python train.py --head_dim=32 --parallel_block=false --init="uniform" --init_std_qkv=0.0371 --beta1=0.9 --warmup_steps=272 --train_tokens=124100000
Each number is 50 + 10 x the weight over its row's rms, rounded and kept within 0 to 99. Layers, rows and columns count from 0. The size before them is the row's rms in percent of the matrix's.

# down: layer 3 MLP down (transposed), 384x128, rms 0.0889, rows 97-123, columns 0-127
# up: layer 3 MLP up, 384x128, rms 0.136, rows 98-124, columns 0-127
down97 106:58 62 51 53 36 44 66 53 54 42 54 50 61 54 55 59 44 51 53 60 44 38 44 47 42 42 54 56 57 50 35 49 57 45 41 40 44 71 51 50 59 60 48 44 53 51 50 60 65 54 61 44 52 70 37 31 52 44 61 30 51 46 63 49 61 42 31 56 45 61 52 53 53 40 51 44 49 50 59 51 46 31 53 53 47 56 28 40 64 50 61 56 24 54 44 44 45 59 63 57 56 23 70 69 38 66 49 55 48 65 52 63 42 33 44 40 31 49 69 54 33 55 50 42 36 55 59 61
up98 099:66 59 46 60 63 47 45 49 34 56 42 52 37 57 53 54 64 62 36 40 37 63 58 49 35 42 45 45 59 49 64 29 52 48 44 53 46 34 61 43 58 60 56 56 46 34 40 33 51 52 54 50 55 60 53 56 47 52 55 77 59 51 46 56 39 51 59 43 49 33 50 53 54 49 40 56 48 66 51 29 47 38 56 62 61 44 57 36 63 52 49 60 51 48 53 44 80 40 43 34 36 51 30 65 54 46 52 46 49 64 45 43 56 50 49 56 75 48 35 49 48 51 33 42 57 24 45 57
down98 101:49 36 41 49 53 59 54 42 31 52 48 53 46 28 60 37 56 36 40 57 54 32 55 49 51 58 61 54 44 66 47 35 44 58 59 53 49 65 64 50 43 68 52 44 59 45 46 54 40 30 42 59 48 62 41 47 70 29 52 44 38 60 52 36 37 51 64 51 46 83 48 72 49 53 46 54 49 47 44 48 46 34 54 51 63 35 63 51 53 65 54 71 54 41 50 41 52 54 41 62 62 47 58 58 44 50 39 40 46 44 64 42 61 52 36 57 41 73 55 55 65 47 41 40 44 42 52 42
up99 093:52 49 58 53 43 64 42 54 53 41 43 53 43 47 54 56 44 49 48 60 47 39 71 43 52 54 67 39 54 59 50 64 73 38 44 40 45 59 56 48 40 36 58 32 53 28 57 33 38 35 37 64 39 49 65 61 55 34 53 51 36 46 29 46 61 44 41 37 58 49 36 77 54 53 62 46 37 53 40 58 51 34 50 63 30 59 40 59 49 40 57 56 56 53 41 63 43 41 36 56 42 45 47 48 57 48 52 51 59 37 42 56 36 54 59 54 40 48 52 43 57 49 59 44 56 25 63 62
down99 087:62 43 49 49 60 74 48 57 61 39 50 28 52 56 46 50 61 31 47 56 40 50 59 51 51 53 46 63 46 35 41 50 45 43 39 35 45 64 46 32 54 58 50 52 59 40 50 39 38 47 64 54 49 34 38 60 55 62 64 52 54 61 58 65 21 43 41 62 36 65 37 26 50 60 53 54 50 50 62 52 46 53 50 49 50 62 48 36 60 50 35 53 47 60 28 42 47 64 69 49 42 49 64 45 47 45 59 54 39 55 61 55 34 62 65 49 49 48 60 57 44 38 48 31 62 56 57 59
up100 100:42 50 19 43 42 44 66 43 42 45 56 31 61 53 43 57 44 53 32 47 42 49 44 70 58 56 58 57 56 57 63 40 58 45 51 51 29 52 52 54 41 66 52 58 60 23 55 43 55 42 57 73 60 54 67 48 35 20 34 56 48 54 49 50 45 50 56 41 54 57 60 55 75 44 50 64 49 61 52 54 49 60 54 58 53 41 40 64 49 43 55 52 41 51 52 57 41 39 54 57 50 63 58 48 50 40 49 36 66 37 31 46 42 47 63 53 49 60 60 44 46 38 61 38 44 42 59 52
down100 086:43 57 73 63 44 48 65 33 37 42 56 40 49 56 47 64 36 30 62 64 42 41 51 50 62 38 38 43 41 51 48 38 31 40 50 63 68 46 35 79 58 50 72 50 49 49 48 46 51 55 48 52 43 67 48 59 51 45 48 63 38 47 46 57 68 44 46 55 58 58 44 40 59 30 45 73 47 43 53 48 56 49 60 46 47 55 44 43 54 50 32 41 57 63 64 44 67 29 56 46 32 51 51 48 41 48 46 44 52 46 50 54 38 42 36 46 59 53 48 44 50 56 43 38 65 62 67 44
up101 107:53 51 55 46 46 48 67 27 58 50 33 60 49 74 39 64 40 48 42 52 55 74 54 55 61 33 58 52 51 65 59 44 50 54 71 41 56 43 55 47 52 58 53 40 51 44 58 57 30 47 41 61 40 63 41 47 42 43 42 43 42 61 58 61 47 20 45 55 44 41 42 53 50 47 38 48 36 47 45 57 46 36 58 63 55 47 55 51 47 47 66 61 43 54 61 55 36 54 60 38 62 53 37 44 60 30 39 46 39 42 61 44 39 62 66 40 46 55 67 50 53 78 43 50 39 47 54 52
down101 099:46 48 28 65 35 40 32 46 52 49 53 59 49 45 65 36 57 60 50 54 45 52 52 63 49 68 56 51 55 42 58 62 52 45 47 44 59 47 64 61 56 49 49 73 51 61 33 45 79 50 41 50 57 44 42 49 67 27 33 62 43 54 44 42 56 50 48 45 38 39 39 53 49 72 59 53 64 53 51 59 60 65 36 39 44 45 51 31 50 46 33 46 59 52 44 50 70 53 50 63 37 37 44 47 56 52 58 50 39 45 40 48 47 74 63 58 44 51 47 43 35 55 55 62 38 34 43 55
up102 112:50 42 46 48 48 61 42 53 39 43 40 57 43 52 49 48 56 49 50 45 48 48 73 50 35 28 46 71 55 58 55 32 52 38 52 48 53 53 63 33 44 52 43 53 35 49 52 45 47 47 65 61 37 63 48 48 54 51 50 49 44 43 57 55 45 46 48 57 40 66 44 61 53 52 36 56 56 63 45 62 64 58 55 34 54 66 57 40 60 61 28 68 46 45 53 55 44 36 47 45 51 56 29 68 59 36 42 40 56 60 29 53 51 43 48 73 59 58 64 56 28 46 45 69 47 24 64 53
down102 105:26 50 62 48 55 34 58 44 55 51 63 57 65 37 67 39 65 48 46 29 39 59 43 48 42 47 53 69 41 56 49 47 43 49 49 45 60 65 41 50 37 40 60 36 57 54 43 59 47 51 30 48 39 38 41 57 56 65 30 31 56 60 56 39 58 42 66 45 67 45 66 50 60 44 28 61 51 51 53 57 33 62 51 52 42 55 59 52 50 48 56 46 46 53 68 38 60 44 37 58 57 79 51 47 61 56 42 55 62 58 53 44 49 55 53 44 51 46 55 46 55 56 49 55 52 36 26 42
up103 094:59 28 55 51 59 44 39 46 53 43 55 64 37 53 38 58 41 54 46 59 52 55 64 39 51 54 41 41 61 48 58 26 75 59 60 37 52 45 65 39 53 74 29 51 51 47 48 37 48 45 40 55 45 46 48 73 52 39 44 49 38 47 47 65 39 54 29 55 43 74 39 56 50 55 33 63 54 48 33 30 57 49 51 60 61 53 46 47 79 51 40 60 34 51 49 50 40 52 39 52 53 57 36 56 55 65 55 38 46 53 48 49 32 58 59 54 50 43 52 61 52 50 39 59 50 53 49 49
down103 104:48 45 46 49 49 49 50 41 42 62 57 49 50 38 42 48 35 59 55 51 38 58 59 36 35 32 61 42 40 51 40 55 45 34 51 57 63 60 52 46 66 44 62 34 56 58 56 47 59 52 49 49 44 37 50 47 42 46 58 44 50 51 59 54 72 45 35 50 58 49 55 58 55 51 39 38 48 57 56 54 59 34 55 45 35 37 44 33 49 66 66 54 41 79 56 63 55 40 66 42 50 50 57 55 60 79 72 54 62 33 56 62 47 44 38 30 40 61 36 46 44 41 33 45 53 38 67 46
up104 117:46 54 51 52 63 51 59 62 49 51 52 46 47 47 31 61 32 46 26 56 52 47 64 37 52 54 57 61 48 48 73 54 63 45 58 58 47 64 50 39 52 64 43 57 41 38 53 36 53 49 52 55 45 48 70 58 55 46 46 62 55 53 29 30 44 44 51 32 61 58 44 64 61 58 29 48 55 57 54 56 38 56 65 48 38 53 36 60 39 55 42 56 31 60 62 64 54 49 57 37 44 36 53 41 47 55 48 30 48 44 51 38 59 69 72 51 62 29 64 40 56 37 52 50 51 46 55 58
down104 123:54 43 54 52 52 54 60 57 40 55 49 55 40 37 43 54 47 41 51 52 99 51 46 43 48 56 64 56 43 48 64 44 53 63 46 55 53 50 38 42 45 46 44 53 42 45 40 52 55 43 48 49 37 47 49 52 51 49 51 51 57 53 40 34 48 50 46 46 48 51 52 54 57 53 41 55 56 43 60 44 56 60 55 55 53 58 31 47 41 52 48 51 38 59 46 63 53 40 52 43 45 43 50 40 55 50 74 36 35 49 44 48 54 55 59 46 55 36 50 44 55 56 50 47 50 41 62 58
up105 104:36 63 42 47 53 56 65 61 40 57 52 38 56 60 43 52 51 47 52 54 45 52 54 51 33 63 57 59 39 63 58 57 38 39 41 62 46 35 49 52 59 37 62 32 54 49 36 53 39 55 33 53 30 72 53 38 44 51 57 73 62 58 38 24 56 38 65 30 67 55 62 69 56 56 46 45 47 50 46 51 56 46 67 71 52 44 65 68 31 51 54 57 43 53 57 63 51 44 50 44 52 40 45 48 49 30 49 56 52 34 56 61 47 56 56 38 43 52 47 43 48 44 58 54 45 48 62 53
down105 100:46 45 57 38 46 58 51 79 62 43 41 62 61 53 57 34 42 57 45 48 66 57 59 57 39 50 37 62 56 31 31 61 41 51 53 42 68 54 54 44 52 65 49 37 56 50 46 61 51 55 39 47 40 45 41 58 40 37 49 29 42 29 62 54 40 56 39 65 50 55 49 51 52 55 39 56 51 33 29 53 39 39 30 42 44 54 60 49 69 51 55 55 38 41 51 43 63 55 66 50 61 41 59 56 39 44 56 49 72 47 38 57 54 53 46 43 60 59 48 68 55 53 68 56 39 47 43 36
up106 101:37 47 28 35 52 59 41 39 56 51 60 58 49 54 64 42 69 67 29 49 57 46 38 42 39 49 57 47 49 49 62 55 62 43 57 53 51 27 58 45 36 37 67 50 53 55 58 48 46 52 54 43 58 51 51 57 36 39 27 61 58 48 42 47 38 39 58 54 51 60 58 76 47 38 32 49 53 47 48 31 70 55 63 45 44 64 53 54 55 66 57 41 43 50 57 51 47 64 40 57 53 56 54 51 48 29 37 49 51 59 49 40 59 57 40 70 55 43 51 54 60 56 45 63 32 31 55 46
down106 096:65 53 51 70 48 53 49 59 44 45 40 60 57 59 37 50 36 48 50 46 37 56 56 56 47 54 50 39 62 52 39 51 38 44 29 61 55 61 36 53 32 43 54 49 50 79 59 35 78 53 34 41 51 62 66 48 53 39 55 58 49 50 58 56 43 46 40 58 52 44 49 65 31 56 47 63 71 46 60 47 21 55 58 52 42 47 52 47 54 51 71 56 51 52 35 47 34 53 56 45 46 44 57 46 41 43 56 47 43 60 48 66 64 50 35 58 44 43 57 35 36 40 41 49 44 36 56 65
up107 092:43 60 38 35 54 48 58 53 55 60 59 74 47 31 49 60 39 59 52 45 49 65 46 35 40 28 57 60 53 52 67 44 62 54 50 55 58 57 61 51 44 41 52 53 66 43 40 39 43 58 36 57 26 51 39 59 66 43 57 64 63 47 46 60 59 52 50 50 72 47 60 49 48 36 34 45 67 64 68 50 51 48 42 28 55 42 54 30 53 55 36 46 57 55 53 32 53 33 43 45 54 51 57 51 52 40 29 51 56 31 55 56 52 61 41 47 57 46 37 59 51 56 50 55 52 34 61 44
down107 106:78 49 68 61 42 58 51 53 40 38 43 55 54 63 50 49 39 66 43 49 44 44 40 50 65 58 52 47 24 25 58 56 43 50 53 65 58 36 52 59 61 34 59 69 57 48 34 37 55 49 50 25 40 53 55 45 53 46 40 50 46 53 46 44 40 37 54 58 37 57 43 65 47 57 58 47 50 42 60 62 62 62 60 73 54 49 43 56 55 54 42 40 40 37 66 54 44 43 40 53 50 48 50 49 32 55 44 53 46 50 57 54 59 54 45 34 35 58 59 49 56 43 41 37 76 49 35 55
up108 097:49 46 38 45 49 36 44 41 45 50 66 39 64 50 40 55 49 47 33 59 54 57 62 53 55 35 48 68 64 47 76 40 66 49 68 45 49 57 65 43 65 61 51 48 72 39 61 45 49 58 44 48 47 51 36 59 36 50 42 59 45 58 48 62 48 51 52 35 63 58 38 53 62 55 52 77 63 51 34 39 47 46 52 58 60 43 39 51 53 54 43 54 46 41 56 45 60 62 41 54 47 56 42 39 59 59 40 47 41 49 56 41 65 57 40 40 64 35 71 55 31 63 39 41 36 30 52 45
down108 096:49 40 62 39 60 58 53 46 46 53 56 48 53 68 47 47 58 68 52 54 46 64 43 35 52 36 46 53 31 51 28 51 59 37 42 58 58 53 37 45 59 46 45 48 45 34 43 53 53 50 54 49 55 59 62 59 55 49 62 42 41 45 40 52 35 53 32 48 51 62 40 46 46 44 63 43 54 48 52 51 59 56 37 28 58 48 59 57 64 54 54 62 43 40 51 41 33 70 48 61 46 61 49 70 54 42 64 41 57 44 81 42 39 47 51 52 31 60 26 62 58 59 42 60 36 46 57 25
up109 080:63 45 48 37 51 49 61 41 42 43 57 44 55 46 51 52 43 60 38 49 52 74 44 45 64 36 49 50 47 62 63 31 57 51 53 30 64 54 58 49 54 44 46 54 65 46 67 46 55 55 37 63 29 58 46 55 47 45 59 41 51 40 53 40 42 47 65 61 45 53 38 51 50 51 44 54 67 52 47 51 42 45 72 53 44 51 55 71 36 37 47 71 34 50 77 37 64 49 37 58 61 42 49 44 60 35 46 49 51 42 48 55 48 59 48 62 65 20 57 57 44 70 42 47 55 40 45 53
down109 072:63 34 47 35 61 42 45 66 55 43 64 52 53 40 54 47 57 37 55 45 55 42 44 49 54 61 67 54 52 43 39 33 58 48 40 68 43 50 39 62 66 53 47 49 73 37 49 55 44 56 51 40 53 38 50 45 37 46 41 52 41 56 54 55 49 38 56 48 49 47 67 33 55 46 43 52 44 60 42 43 41 78 35 46 65 36 50 51 48 39 63 52 70 34 40 44 54 38 53 44 39 49 49 49 37 61 64 59 60 51 51 39 54 53 77 35 42 60 56 54 40 22 65 53 57 51 48 38
up110 091:51 45 56 61 41 74 59 53 60 63 50 34 58 56 50 53 37 46 52 45 30 47 50 48 28 48 64 65 25 69 36 61 59 56 42 63 67 47 47 43 55 45 46 28 46 39 37 47 47 60 47 48 54 56 57 28 50 46 65 50 50 60 44 46 40 44 49 44 55 55 68 49 48 49 45 46 64 55 54 67 63 48 61 49 47 65 47 56 31 56 51 44 61 65 51 49 39 45 45 50 33 52 44 50 52 31 55 63 56 45 34 71 44 41 48 60 45 40 42 48 59 37 58 57 52 39 63 69
down110 102:49 51 55 44 52 37 42 53 41 37 62 50 46 49 53 55 40 66 33 47 52 56 54 52 49 52 40 36 51 50 80 27 66 40 69 53 38 57 73 49 50 51 43 50 44 56 66 53 52 46 57 57 52 39 35 73 43 43 34 46 51 39 42 61 57 59 51 57 50 40 45 56 53 54 32 64 53 54 57 31 36 52 23 48 54 41 44 42 65 47 46 75 41 36 50 28 53 49 45 52 54 62 37 70 52 52 54 51 54 57 45 55 67 59 47 55 64 44 46 70 46 53 52 49 54 41 48 48
up111 093:49 24 58 35 51 47 53 52 44 62 49 47 57 59 64 55 58 71 45 44 47 62 47 54 39 56 45 55 62 41 63 43 56 50 62 20 46 40 64 60 52 63 33 58 41 66 45 59 44 55 53 58 48 61 46 59 42 38 42 39 72 36 40 62 39 62 31 52 45 44 72 58 47 36 36 58 48 63 55 51 59 57 56 51 70 46 48 38 41 51 59 47 47 53 38 38 76 51 51 36 54 45 40 49 46 46 45 33 55 54 63 56 36 49 64 47 57 44 50 52 49 51 47 59 43 34 52 59
down111 092:62 49 40 64 39 48 50 51 49 49 49 46 52 39 51 45 52 43 28 50 48 19 59 58 46 52 43 47 46 39 38 60 49 50 49 66 61 60 36 38 38 34 61 62 50 50 45 60 58 56 62 49 39 41 54 46 51 53 46 52 54 64 35 35 53 11 50 51 39 53 64 50 53 47 58 28 35 45 50 48 54 64 57 62 54 56 57 48 44 61 53 46 55 65 58 65 45 59 75 49 52 49 46 46 51 59 45 53 46 70 38 54 37 39 68 48 59 67 28 40 60 47 48 54 49 42 53 62
up112 096:43 40 51 51 44 58 65 55 54 62 39 65 56 52 43 58 46 52 45 56 50 70 55 60 60 32 58 56 64 63 58 55 49 51 42 36 41 63 56 38 55 50 43 37 51 41 56 48 38 58 64 60 49 54 61 58 65 37 44 49 47 55 36 50 43 44 29 42 45 43 46 64 43 63 56 28 54 45 37 47 62 55 56 41 53 60 45 51 51 46 44 47 54 36 36 61 37 52 49 55 33 48 47 42 50 50 50 54 27 21 25 45 32 43 47 64 74 67 48 57 42 71 50 55 46 40 46 44
down112 089:43 53 31 43 36 71 47 59 51 44 49 60 44 31 47 55 50 59 68 46 35 37 51 29 48 62 33 57 64 52 51 52 36 43 42 58 71 74 37 58 42 33 57 49 53 53 52 43 60 50 36 47 57 59 47 53 53 69 41 65 66 54 50 64 53 51 42 50 46 37 57 39 37 52 38 59 55 50 45 48 47 41 39 50 58 40 42 42 29 64 59 46 55 51 41 50 55 60 45 60 37 37 69 48 44 53 38 50 47 67 45 65 64 55 42 62 49 48 39 57 50 42 62 48 37 62 45 71
up113 097:55 64 51 50 58 50 54 68 54 34 71 29 51 40 34 57 34 62 49 38 51 41 46 32 55 52 55 53 58 44 52 58 54 56 54 41 35 47 52 50 48 57 65 49 58 48 54 37 46 45 44 73 57 53 59 37 54 40 58 58 61 37 37 57 52 49 63 37 59 56 39 60 58 44 51 58 28 48 43 49 56 57 49 71 55 46 54 56 49 29 40 66 35 60 37 60 34 41 33 54 41 35 48 44 48 29 48 53 56 49 55 35 52 61 74 39 66 37 45 42 49 47 54 62 45 38 49 51
down113 091:46 36 27 47 50 36 38 52 45 58 56 59 59 69 76 39 63 53 61 50 40 56 37 54 52 41 41 47 50 48 41 41 65 44 44 59 61 44 43 31 45 45 51 48 57 53 43 66 56 51 60 43 51 78 38 66 55 45 43 29 59 49 53 35 40 40 60 68 21 53 65 38 64 51 53 54 55 55 59 61 26 48 57 35 47 62 55 43 50 61 50 55 42 58 47 48 54 48 52 40 49 56 55 50 59 50 53 54 37 54 55 49 47 46 38 61 38 43 55 34 49 41 44 55 43 51 71 63
up114 094:55 43 53 54 65 56 49 54 70 63 68 49 71 48 50 47 34 46 46 32 48 69 62 49 55 51 48 50 50 39 42 48 43 39 58 54 40 64 61 45 46 53 36 59 45 45 49 52 32 64 21 60 54 40 60 47 46 55 54 48 50 59 55 61 49 40 42 46 55 47 49 63 47 56 41 38 51 57 39 58 57 32 59 58 29 71 59 50 42 47 71 38 46 54 53 55 27 39 43 55 51 35 65 41 60 52 37 46 64 60 44 50 46 43 37 42 46 44 48 58 66 40 63 73 46 39 63 53
down114 091:45 60 35 38 81 31 49 45 48 55 55 42 68 28 54 50 47 55 30 34 43 51 42 43 45 41 55 47 57 53 77 57 50 47 53 58 52 56 66 39 45 46 58 46 42 44 52 56 49 45 50 50 53 40 50 50 63 58 64 63 56 53 50 54 64 60 58 34 52 52 49 56 39 68 40 51 33 65 47 42 54 61 60 60 77 55 33 38 45 61 52 57 55 59 51 41 51 32 52 70 44 50 50 31 39 42 58 41 36 58 48 39 47 49 62 61 40 39 56 51 37 51 34 47 49 53 54 42
up115 102:50 60 44 40 49 61 67 62 29 47 44 20 39 50 35 49 55 54 40 61 42 53 46 50 28 60 45 44 43 63 67 59 39 45 55 49 46 27 52 45 61 51 56 40 62 58 38 46 48 66 58 66 57 52 54 48 52 42 51 67 29 53 54 44 66 55 60 43 52 35 54 44 51 64 55 34 50 58 41 39 53 39 68 52 57 63 42 51 36 50 45 78 47 54 51 50 49 57 61 45 46 44 57 44 46 35 46 52 51 27 51 45 49 66 42 60 65 43 66 47 35 61 49 53 47 50 49 39
down115 106:35 63 40 61 59 50 54 44 50 35 35 45 56 39 35 47 45 51 40 43 31 53 36 47 79 48 64 52 47 53 66 58 38 40 65 53 53 71 66 27 29 53 49 56 45 40 59 50 30 57 39 64 53 37 64 38 42 57 37 50 72 57 48 53 68 61 33 60 51 47 41 46 54 67 55 48 61 67 58 38 46 64 51 55 36 55 50 48 56 43 55 46 45 54 49 59 60 47 44 58 43 43 60 44 55 68 44 45 39 54 57 51 55 48 44 63 52 51 41 47 54 45 54 45 55 45 36 59
up116 102:41 58 59 33 70 47 54 51 66 55 66 47 43 62 65 55 42 53 50 41 45 67 57 44 31 49 56 54 41 35 43 42 50 53 58 45 47 55 54 13 63 36 48 40 58 60 56 43 29 43 43 39 35 61 33 41 53 55 44 69 52 61 45 47 42 44 45 37 56 49 38 48 41 52 44 61 58 54 55 50 60 59 52 72 47 66 47 51 42 72 41 72 61 65 58 42 45 52 44 62 58 48 59 50 48 44 35 41 45 42 56 46 61 46 49 66 39 46 45 55 38 60 47 54 41 49 55 59
down116 103:56 62 63 54 39 55 56 45 59 58 49 55 66 43 49 63 47 65 41 60 38 63 56 60 57 53 48 64 48 49 39 44 55 44 41 65 58 49 54 47 45 56 50 61 51 57 33 38 34 50 42 37 46 47 54 64 41 40 40 63 45 29 72 49 40 53 68 45 45 35 53 46 51 66 59 41 51 42 52 41 29 66 57 37 54 51 52 46 42 56 51 48 40 35 42 41 55 48 42 59 37 49 43 67 61 63 44 49 42 47 78 56 35 41 40 59 58 33 67 44 51 59 68 37 53 47 49 27
up117 103:44 49 44 67 43 62 51 64 56 45 35 50 59 57 53 58 37 78 63 52 47 50 59 63 51 63 53 40 53 64 60 45 48 45 47 34 31 44 68 53 59 44 41 62 45 50 73 39 42 42 47 46 41 43 54 57 41 33 47 68 48 39 39 44 36 54 40 45 57 38 57 53 50 57 55 52 53 65 25 70 43 51 47 37 67 51 47 43 42 41 66 64 62 64 36 45 59 41 40 45 51 54 45 50 52 55 49 52 48 35 54 42 38 41 57 62 64 34 35 52 43 51 46 69 45 45 48 70
down117 088:46 54 49 37 35 51 50 40 59 41 60 44 69 36 43 41 49 62 56 59 45 54 42 37 60 62 57 54 36 43 50 42 38 55 72 58 51 45 30 41 43 51 51 50 45 67 63 39 43 30 61 60 28 49 47 57 68 47 44 50 43 25 60 75 54 38 55 43 61 65 50 50 47 34 71 54 43 51 45 36 67 50 41 60 49 54 52 58 57 47 61 58 45 52 39 50 57 42 43 49 45 51 29 63 36 64 52 53 50 44 58 68 51 64 61 43 55 50 38 41 48 49 43 40 38 64 49 46
up118 100:53 48 42 28 42 34 53 56 57 34 62 58 76 41 63 63 49 56 50 44 39 62 33 54 46 53 58 47 52 66 63 41 63 46 47 48 29 72 54 54 46 53 42 48 42 41 54 59 35 39 46 51 40 53 59 56 32 45 59 47 35 46 26 49 49 43 43 40 69 49 66 62 65 38 49 54 53 54 51 40 62 58 52 52 66 64 39 54 47 37 35 44 49 66 46 45 64 44 52 55 58 44 66 50 42 48 47 35 49 47 59 54 67 66 59 44 55 38 39 57 51 70 45 59 52 60 55 43
down118 106:50 56 28 54 54 55 64 58 55 46 39 38 27 42 52 57 59 46 40 43 31 40 51 54 55 60 53 44 43 69 64 42 57 68 63 47 43 49 54 40 56 65 57 61 37 54 50 52 40 50 47 56 53 59 52 49 49 56 67 59 47 67 56 51 43 42 69 36 62 58 56 43 67 50 42 45 49 56 52 62 52 67 46 57 51 65 51 47 28 56 29 40 49 52 44 62 46 53 41 36 72 64 49 48 57 63 40 42 45 44 39 57 41 44 53 44 26 47 51 51 20 63 47 35 51 50 49 39
up119 102:60 42 64 37 54 44 61 59 47 68 49 45 47 57 37 52 56 51 40 51 45 45 55 30 39 43 56 42 51 61 58 48 45 55 65 38 44 53 60 55 57 53 60 34 59 54 37 60 65 74 60 60 58 48 28 56 42 22 49 39 33 47 49 63 63 54 39 52 49 62 69 58 52 62 51 32 48 56 43 34 55 59 53 80 74 57 39 46 42 44 51 38 50 44 46 67 36 52 55 39 51 55 58 36 53 55 42 50 45 31 42 45 42 52 42 32 45 44 51 55 48 52 42 55 47 50 58 42
down119 091:43 32 52 45 58 62 41 37 44 44 53 54 66 45 44 51 51 36 50 48 42 54 54 51 47 59 49 59 45 50 39 49 62 43 52 50 56 43 29 57 37 56 50 51 46 33 27 44 35 50 65 42 62 49 53 47 68 50 72 57 61 55 46 46 65 68 47 69 23 64 47 51 62 52 54 44 53 45 54 32 28 54 52 66 59 63 43 50 68 57 42 53 50 46 46 54 59 60 74 52 47 72 50 58 44 48 36 47 39 45 46 34 61 51 46 63 46 49 35 49 48 57 31 49 45 56 51 32
up120 102:46 68 58 53 66 54 45 48 63 48 45 46 55 49 34 42 56 53 61 49 40 69 59 48 38 47 42 49 44 52 56 55 51 50 52 39 38 67 49 40 31 47 58 41 58 56 57 49 41 41 45 56 39 49 48 57 50 43 66 31 33 58 55 28 51 40 51 37 49 54 43 42 65 74 43 53 54 58 37 50 61 37 61 47 66 63 48 31 34 50 40 33 49 81 67 48 64 50 49 36 45 73 54 50 59 51 52 42 63 50 46 43 61 55 52 36 49 51 36 60 46 46 40 54 43 41 67 50
down120 102:56 49 49 61 62 48 58 57 35 50 59 44 47 43 54 37 48 41 56 52 41 33 49 41 34 60 48 68 52 40 42 58 54 58 62 57 45 55 48 47 63 50 63 53 53 31 44 43 55 61 52 49 28 48 52 42 41 46 53 77 49 35 37 66 42 66 55 38 33 57 49 65 64 57 46 64 50 60 59 41 55 32 58 57 65 46 72 50 33 64 45 57 34 28 42 53 53 54 41 64 33 43 34 41 55 61 37 56 58 54 45 39 47 53 51 28 55 59 40 42 65 55 52 52 56 47 46 53
up121 105:40 41 46 25 52 62 45 50 40 48 51 48 57 48 41 49 67 51 51 36 45 45 38 43 60 58 59 62 63 61 71 40 49 38 61 35 31 39 61 48 48 49 48 50 41 45 49 38 62 61 34 44 47 53 52 57 44 57 53 51 82 59 37 58 46 54 44 51 68 61 50 69 51 39 43 44 58 57 54 69 51 43 51 52 62 51 63 30 64 23 50 51 37 67 51 46 63 40 40 53 55 52 42 59 45 44 39 50 44 46 46 41 39 60 72 52 58 43 53 48 63 54 40 50 37 37 40 59
down121 101:52 50 41 58 48 46 61 43 43 57 48 40 62 46 56 47 62 46 55 49 55 54 51 48 47 60 45 65 42 63 68 53 49 52 46 59 53 53 41 48 46 48 44 50 50 49 59 44 30 62 61 55 51 49 72 51 38 56 53 32 50 49 68 41 49 64 47 64 44 39 45 48 40 57 55 41 37 56 53 46 31 42 34 51 72 32 52 46 49 30 53 65 30 43 28 54 42 53 54 67 54 73 49 42 41 74 50 60 46 50 33 73 42 58 38 58 26 56 59 34 53 36 51 48 57 43 45 45
up122 080:45 31 52 50 56 45 48 48 39 51 53 39 55 55 42 55 43 49 51 62 48 74 63 54 62 45 51 62 58 44 64 38 69 36 64 37 48 49 61 42 32 63 52 34 50 54 45 40 57 43 47 49 40 57 63 48 63 34 39 51 56 49 36 39 37 69 52 44 54 64 51 69 64 45 25 51 46 51 48 66 50 46 52 52 39 52 52 50 51 48 42 51 35 39 48 76 46 53 56 34 58 39 47 53 70 48 35 53 50 67 43 57 46 73 47 48 50 33 46 50 38 60 46 62 44 42 59 69
down122 103:42 46 58 41 62 54 56 33 41 50 46 36 51 58 31 41 43 56 48 40 21 59 58 47 49 61 62 57 37 54 53 40 67 31 70 41 37 63 59 39 49 60 48 44 58 33 57 42 36 58 37 58 56 67 50 45 47 43 46 66 52 54 43 48 43 48 41 33 66 52 54 68 61 50 46 45 62 67 44 55 50 41 78 49 50 64 47 43 43 56 49 50 49 60 62 57 50 36 47 49 42 52 55 51 60 38 22 47 54 39 43 59 43 54 59 51 60 52 47 60 40 48 56 54 55 35 66 63
up123 107:35 49 56 41 62 64 52 52 54 49 61 53 54 62 64 42 62 62 46 37 44 60 67 42 43 69 43 47 51 48 58 36 59 32 51 48 40 55 52 44 50 67 43 54 54 59 79 45 42 55 53 59 38 48 49 60 40 55 53 43 44 53 57 38 37 57 33 40 57 52 49 53 53 50 51 46 60 47 59 37 52 35 48 43 49 65 47 30 47 42 48 31 29 55 45 42 48 51 52 46 49 45 50 28 57 33 48 38 68 54 40 62 50 55 48 48 75 47 48 54 40 56 75 77 38 54 59 36
down123 103:58 48 58 50 79 38 45 43 43 28 42 52 39 38 49 36 45 64 51 53 43 52 39 46 40 46 64 52 51 41 36 31 46 42 39 52 62 65 32 53 53 39 47 57 43 40 41 42 52 41 51 36 35 50 45 35 40 60 39 63 62 51 42 57 60 52 47 60 57 63 56 54 58 46 57 65 39 55 36 38 59 59 48 64 51 59 49 51 35 69 44 47 52 55 47 52 68 39 56 58 49 60 60 31 69 59 53 51 50 48 61 50 37 73 60 49 42 67 66 43 63 50 36 46 60 55 43 57
up124 108:48 60 45 45 67 50 50 44 37 50 50 50 49 69 47 61 50 46 58 49 39 54 34 48 39 46 54 49 32 49 45 58 56 44 57 51 58 53 53 33 53 57 48 40 47 67 43 55 36 52 50 50 35 40 43 54 48 53 40 45 57 49 42 39 50 37 37 44 52 62 69 62 73 36 48 53 45 48 39 54 71 37 80 68 36 82 43 61 46 68 65 57 54 69 55 66 46 41 53 36 41 41 54 52 60 41 41 56 43 57 56 65 39 53 61 62 34 50 45 52 57 46 47 61 41 46 63 50